From a checkpoint of a small transformer trained on Wikipedia.
Architecture: LayerNorm before each block, learned positions.
Each number is 128 + 32 x the weight over its row's rms, rounded and kept within 0 to 255. Layers, rows and columns count from 0. Numbers have three digits each. The size before them is the row's rms in percent of the matrix's.

# v: layer 5 attention value, 384x384, rms 0.0691, rows 233-255, columns 0-127
# o: layer 5 attention output (transposed), 384x384, rms 0.119, rows 233-255, columns 0-127
# q: layer 5 attention query, 384x384, rms 0.0522, rows 256-257, columns 0-127
# k: layer 5 attention key, 384x384, rms 0.0513, rows 256, columns 0-127
v233 099:160145096164085096154148104085137111107104172078114146197156127121130177192118108101139114130115159106136110074107089174163076199210153138104118147100180107143159120187147119173092131111106164146118134192167158156149142070199136173100161112164095155174123122129101176110175129136129146111194089126122128181172147107192155135159091132111099062162172116101125103128086154080135144110113
o233 098:111137129153126104159161148140074142084077131129139093107095139130076188139170166115105100069110095127165112145125128060119129088131136129106072106042173137180125088122160139118090133084140130146104131178131164134168168114114123126088164115127103123137131088113084122072143187146092102093087100033123063131151178172183124085156085112138137182136167086172103144153148149102159156099102
v234 100:115123158153073167203112174180111110158105106077088165142183141062122127120095115114165110161137111106124151097084093075162118092131184147124125145129158107115157082113135106110139096145093171153151092101174080041131080155156093119059117136091114125129162153172116086161121072105136104195084183114097199117147183130145141177117066073129126109103092155095101079174100104178159049128152
o234 101:113119135186105118099090118126147098049107124077117134143120091135181078157179166133116136105171091132084172159130060126081118161112142083101131103117170091127204115125106159146142147079113160172172098157119167120098061151110101157100097155141101186091130142128101097131151140119083137148144155065081157122146086111181071135113124149140135102166066112127129128167019067158119093140168
v235 103:082171156115122121096171110097086132090159134102153153039142115173103113134138047119121118155118091117131141104123086162098182149175126104107100137158076097166119170164138127184128091121119120131169140116162108106168087086103124163186106113143125133111174074065122157095129160086111067177131075212116116141152181048150152122128117125142109115118157090116164154107118160108147138190102
o235 102:059108131093108166135134100103116164175122167062156095072122111137128116147061109155094120073135181108043146138142139159099074101135179128105127061107120167136161154184095127148062134146143135100080194138145081092143106192172103064203154114116136118110178118174125089142122082100134088067132094138115107168084120074134149189144108154159161132159126165117169190149128148052157174113119
v236 098:146046118154167099089087120088170116078174115155084160112097157157114166112084093084100098135087146085158166121099099158115125094101185181137146151127115101151102084110084140117089167147082104126179179078089170114145116069073191146174136130097120135213163168143172110151146100120159110145135119179128103164122094152094207088153123170168137107113123153163144095109148186158150173099166
o236 095:154155081088092134150100117082117121124134143154127088056098185153102097082097097097176167080162168151145082117156070125144146122100126142079126149093126084137087124099110177096139159153170131130205137152127159120164118123123126181140104143080143145167112224103091093103076157158125154105096130123142098107125182140183097099137063118134098205143134126132165112074181124092162128141142
v237 106:124137096169104113129147113114150114096103192151097151137101130141113157104083055168125172075173136138105133086109182146163118118160128138083128058136087102156092104131189133143132160064102160096052155100092123044141134099135131112136138179109057085105180120127110113162196186113107154085091104179122058166120158135174184152072129133146143110167111086103169115122103169074109126112140
o237 107:088160116138141134139142127071120129191096204167116075152179094133169139108076120091122161168193151122149165130140112132172101139122144102110113136119128123081062155068115149101168157155144115143095154120195148092109152152115109086158153165125172125133186129120145103143143128126073079117119168125119083174128079072131135108131140093140139087147086077111129137094167143086125162165089
v238 100:144142122105174101149180137146131137098153139087118089137145135101114118155108147168163176135125144092083114171187097162194173134104158116129198132088119117154070142165107115155112181127123133134180137095163209073130150086171076134116185116109181079125143129187124150095122186151193151108206146099160163129148165212116097076090108176142162060122096119095148168128105140099114111112116
o238 100:126130091105077118123128146071157130089148162149107121143127127121095089200148169100174168152115119093145121054137122135164086168152109075106144113118126122144093113125096137117103157087115162150078118054131188158101148105128175149094124088157182098150145181125142109092139113160130106085145140104220116183145102137084150063183239097124125122088099091159134133118140133112076160185172
v239 090:178121090103117113125152141088106108094168155103134136124151128101130176120102098168150180160118214099121070128162092095099153142111110158101125164124184160162148100133159135139145076131134110130147124114193109123198074130209130148120127188129123123150125108111161123177129179091114132111101112119090123144109126136133134142144162183099132098043095143110137158157092135154165096077145
o239 092:173110164103081121114169139124113118090133118095154170127071138142099114148106141165157139160091152123136149118150138093037127174092143089123150148118165160136123066152069145061124074140123125175072101108148123156063089115173122095135083174154098130120184158114112057107127179103121099095188170117130138085136119118155130101144105128160114083093133159112112129135143100130118113111173
v240 102:108089111147119101104091096178103122193132067116161144134125176157122141106174124148108135120151175086100102091116101078102106118132090140151174081119153095156109112102121148087092106137099106091162138117119185136134107065115112111153153171166148091131105165128132055145131136107095134139151126123119069098145149160114087091142147121138183111149117140094116080178209093088163137052116
o240 104:149108157084142121055083132121115124162195062120195099137125135121134117163108115173158113104133119112157109169140068116156118172130096098166107111156149120131203081131121156132137099128150148132144120076112108097102156150130172078175157166163092083137109140177172090146219215142112138103137152171178110146083144160140126123164116122172124080137128103138121137174079157124125098094112
v241 101:176135130159094115112137111112160068135177163166142091123129121125148104100164165127159129110118124101147118096129163078123099081144128095109108132146187148138099083128103105157150145131103100156156124146122070209095099169102145199140127111161084092117135080062124097133150084137147147150110195096097126140127110161086101195174138093117101134132083086120101158162172153141150058178094
o241 099:164107165132150099121108136190084110131135141122164120193117109125102090152128107128088206089126158090085136132140120116075035076089098105108181184083160138103166102079151085132160140165131113110172095111142187149158106102116140126090134119145114113172104064161160163177124145135139197148115088168115091129142149132146127195089127132138098169103181137102183154117125177146122109057130
v242 099:105146187114065098157087175120146074081152080097112097045161125132146059114069143156172162142124113089096092090176140169107103066108086110118147148098172131190126073119079138144108151149080088147161138150126097138157179064115161110131142123133090104090173141161163089152153135131130199114135128091140127127118113181130137132120138177130058121084116127097118153126106081085128138159119
o242 101:176201112191110164140141130144065098138089140084146120064155129137132065046122111118150179086129067052171141102157157130105125133081108089117087091075128155134168077133074087119126052199223120196138102127174158123090080128139137126170125086146107121122186121134136111123141074129115129137141131135151139134078121105133078139162166159129072167129128108146145155116151174113110146155215
v243 111:116137102097167122144074144099099153122110174136131125169163141108160126075118048082110149153143131168100114119139159119164112139132090107154110040122135152105142142093092122091172147094164092099111140116172131133129135044106158174167143120104135126130121152102108144159148116150097123115119089208131095067122154100169199135087117146139117118109140160095157137159141119089112086126114
o243 106:108181203115094101110146144116137145116142132192149089131123131131188152080130081122139176149150106156117101089098113193130170145148132144115138040191092141138141124200126116143135162114129153095095136147167138115157152095105178050151121110120117179090113151084111165135194165171154087153143175130097124122133107142143113172148130125138212106132145186111119165177156126165065141094106
v244 104:096119089128087127050107173103215153158088110166140086155098135102103133110182174168076094071057180141131095164092184081099109113118110132102161135080140194167102138075185116134158103131185151166141111103167115152126138103089107104155149110146134122150070052126099115166147160097157144109140124103164170090153145162126134164101116099209176087164088159148118149120144097080151123082116
o244 101:183144131107105067103092076170164133128112063203129158130124106156125178212134128103141064064099134117137139180076125130120121116102142107102161157087107090097141195121124089126173128148105149164235108121134146138138090111182091147145171151129180164091115072110210087116204111188126150212118132116106132151080122144093157106152103121207135084089108089106139186115105093148137121100106
v245 108:126151119108090129138160153116097078143133136130153096138158167175106134105130104150133131067120142129143147133102126096116137099162086116139116124193127124120166157147187096119143135114147068136111115122133164122154121132125146118099128150141113130136172119139148119149139089073108140081175136197095134183078155160153114117113106118089088103128135142075131088188151128134123096148146
o245 104:090149172080170138109232163135155117149121123098149116150142100169143098146125146075120145108134103106100144130133090125151106132159112098126172171181086100121097093167170153102095141153095122131090107058129153109100120152149112110128126139137140105158221122131129123131146093096098068132097170136112136168142088157169134073153131143144161097138153169108066061099155095112175171102143
v246 097:162142155124149119150142121141145131107135060155155105120110115121102150117168197158111103129167166189155189127129159164122081147134107084178145089077146117134153092159118151091098165101111088079173107119119131121126104166125074161177109097155128079143147118070165154126158118129126073104068149131120123118093096148150156132194207172118115175169130156132180136140179102147122119124054
o246 096:180154189093149112093156184116149140165140128101135166088150143075107111115168140130145121145111151163108139119144118184169071080093077165163079110128140112126136162150118153180201153127139089092151107117080091133195132141100060137133112092087199156124114206108137141146090110097166128153089081159089160178088128175102131150114131145077098178160147091062119119132159072085094041071143
v247 099:184097173145103124171151084113179132094142135035143106078078129147140147144126171153173145146149112106085177150135121153160102105124165138137191155124102069052077157098094133114109101140132147094130127196106034092195114099133122128121125118158165060200092157138155136128162182084098178143130136071099112169068161083079083087136180122134147110135204166097158150135132163161157144182191
o247 095:116191054152164151221042146140158113095156191139115120126102169126137101136058128070108097176123152099058148135131135191152136134091133086177154193104156117122151142144077159164097130164152126115139176043107130111156129127176099134157078178084141101173142176078076107104151137122128116137152123109151091191100166091121100149123109150066090121138104142092107160078111066106143101123148
v248 110:145088168134104063061150113149151155161163115065140089047186170086138166202115132119136154100138173177132146171107150109107105154114114145099107109088151114168146142128075151114103101144178099135137133123143129132163190106122135117151136167101167094146152063138101144126168139169157155078142138157111113164112098091075110188180109137130100098078121167132097117044091110079066158164096
o248 111:117090146111080099115113149137144109175131137133083150064173147121166151147168115144105078140083119153111079035188125186133136029124127163141157121135090132207102109092098072118138123122093100166106178105145128092158133114076145136112144120111151103115167215104170079163164134134141119110144123136111128172160095103166141131195103194126124164117174146172118123107161079129120141123076
v249 106:111172127101144131134039117198189128138144141141130132124105156100108129132143137124083090170097190079107118131093146145161107131177163128128170152077124216158108138157132157156170078122114205148135140087102122135180097132201140107125075121115149142131167177126112118115137220128103132148132102161086102057158180123182125173149134158087108120110119117158121107213069081076135135145149
o249 102:116105101164092146093142081081112111088092107083186117169127171125115109109144130152051171116142110132162154173079124180107188146148100142092127112061150190095110164197185183151153122141161154083088197202136136088082101137125115092119196099160166107131116100122086055144148144122135019141135178108111076077103065125126082113167161118119028122090117110125092158157086103126141091132150
v250 107:064114144108118106129143130139127074158126109117100125130161126101212143112139165169125191153112123151057076168080103090141136170114070097170167105136085139098127149171129095165158112094086104159138126117102104112116140125182087094139125131124097144095110121081119110186137124136112122170136126134122115183094147134115147099085119080116129104142138160140157101078140088089133108137162
o250 104:166139113116200142104144073129153189193108137157161120156153108120163148174157097115132194152138079148124121204142144112137133173149160073172074124200177119154106134132163176096084092102109066182153147034116103160103111141172225096154112126127106128096097115118133142148132122151115129139105149126105122103116162085130110166131174096158096109123114121148124149090109152102141131130085
v251 100:147091171127153127119174104138101075097108193113096110113129142148092150132111110130176158131097140169186137110160107149170095128152172157110145102114167123141130102155122120100136186077172112082081091117110207166112141119094143139164144139110163183093089146116085099142075093080182128122172130131115132092169168099061097126150113090092101140169077133147169162114114130097051124137123
o251 101:066160164143149111122116131066169151125130166093093099085087146149119132173150116134172165143152096161140079134149079154104117148135175065084153113132106114097151094133081082089174127112116175112086168135067121128162163088143147151143101150168094086106153154092108084127150153084091144134124116086113166090212128113117122145094115176110086165124120099141080176158147151119145173164112
v252 105:166138152086122129153144140130189133126135085097149034149079169162100175093140115145102127082110078143177128137113106137108066126159177185140136075146115148167139187163147122124121071095146123124168133068105123141130122151158125088143182076114135153145093120107147150137116108159100146081175130113122161097125170118162121089100131167144096183097126097090180196155193146132166090151101
o252 104:092154185140160118092089169148126111157146144133138110153105121136059104143161123133177127120116064129115140127153147155195101169125164126119167139091131121090114167182139109172165123098139108069150125106097142146098117122122104160175143153075167092120117137104122139163118082144197112122214138133120146112120111143130177108157107107157155161105125143101128132118204096144139116091131
v253 099:158113131161138208147150196080167179128134128151133141210175122141131067051108089097166160151141150171141118078124094056110165115154186135126127136167109214131120166049121109116107124178127090157124124108181085174139106145152117138143088090152146102068072169124158165185142119115121162163129108125145122132151115110138140111100114124141094078148105103139094156113072166103188079098129
o253 098:154110109137057165095098089111093174091167161126177142177215116090151080082130080145148094110110151128123192114071130156091105159112166057121090163144128163162136137092119118113056133141148069105051172214108090182111129107131155117097171156113131132115120156146117125163104095094160138185121095123117136113114100088133144096137094158127137080119116122189160163086116164148169112171064
v254 106:141139128163123129171160103116124159098164139101120132162091176140121164104085111124146135134119134199126175098100184057127180095127141105166164119102149091132097109161155111160115139201098124104150142121114148104113135125173163112089129169089112149165099100107097122143132141138133177156162112123101152034148048075150178160083068154149101124096112134158088131130082156139116144132124
o254 105:102177112163139151071167070194107139066117149104076079105053069141136135153111126091161105136113176108114153173185114144139088175124153142104172161136119187149074143129103131146150154127170150162098134104143122135108130126096123140120114134144119110170151126141153153154165175098094081204141113174079083156116113151109081169136113148055088099084120150182094107102101111131143160154094
v255 107:130120124170085177157111122162102161121140139179161162138126131144092069159160158096108096108159146119153120166125070087128143136147146098124162150165106126166144097141141105127158191174124109140127115107150155093154156120134122146180123094161157073156066103108059195105112142145146153146147164116175162076096151086165157172159127102175240166108165151117113139105131133178122137166133
o255 103:118086083082106153195129095153092172091145120121145139113076166156096123128165149115126047087136153163132076097164120107058169146158146135109213134176136154160112124143186134153123070122119080177075174110133136136147093042130100088122110188115124116154079104187135142117131181091114165131127133149167203112112135159136120161107082156136192144159079169115121135188170112124088155162104
q256 111:152150091198110139105119098081122093138130107175086152113177121129090089109106107133128116139151157143190168085114146101143192084157128147113075070127125133157084097157092138097141169121130119137103206187097066070157127105084094143168111071130185109132134139123134102091162157119107119114149098111108140110131096148179175075168127139153115141099136113082129127132185152136152127160150
k256 111:140142140165095129122132102085109115173121085169173099188131166130122144112142122166118121107090098158124146121091127131120172100136118153074183165103160189143140101191171140115126131120140154099178128147116080107135111126107148129142142138142137106164113108133132078060082156124140129118129097110114100100086125099126122127131094127185192082157138151048141229110158091137142209160099
q257 106:110134066175045093144087139103084101205137067141132111114168120144111183113150078156130090082122156129114124118126120094111098090135125157139202116045139172098137136120152101105148095125135096119121138146159130157174113163079156183141144099122169115091155082070109086169178124150118133081161101118101189146121089093087100161125148122068085179112115096129117116161119131084138151147178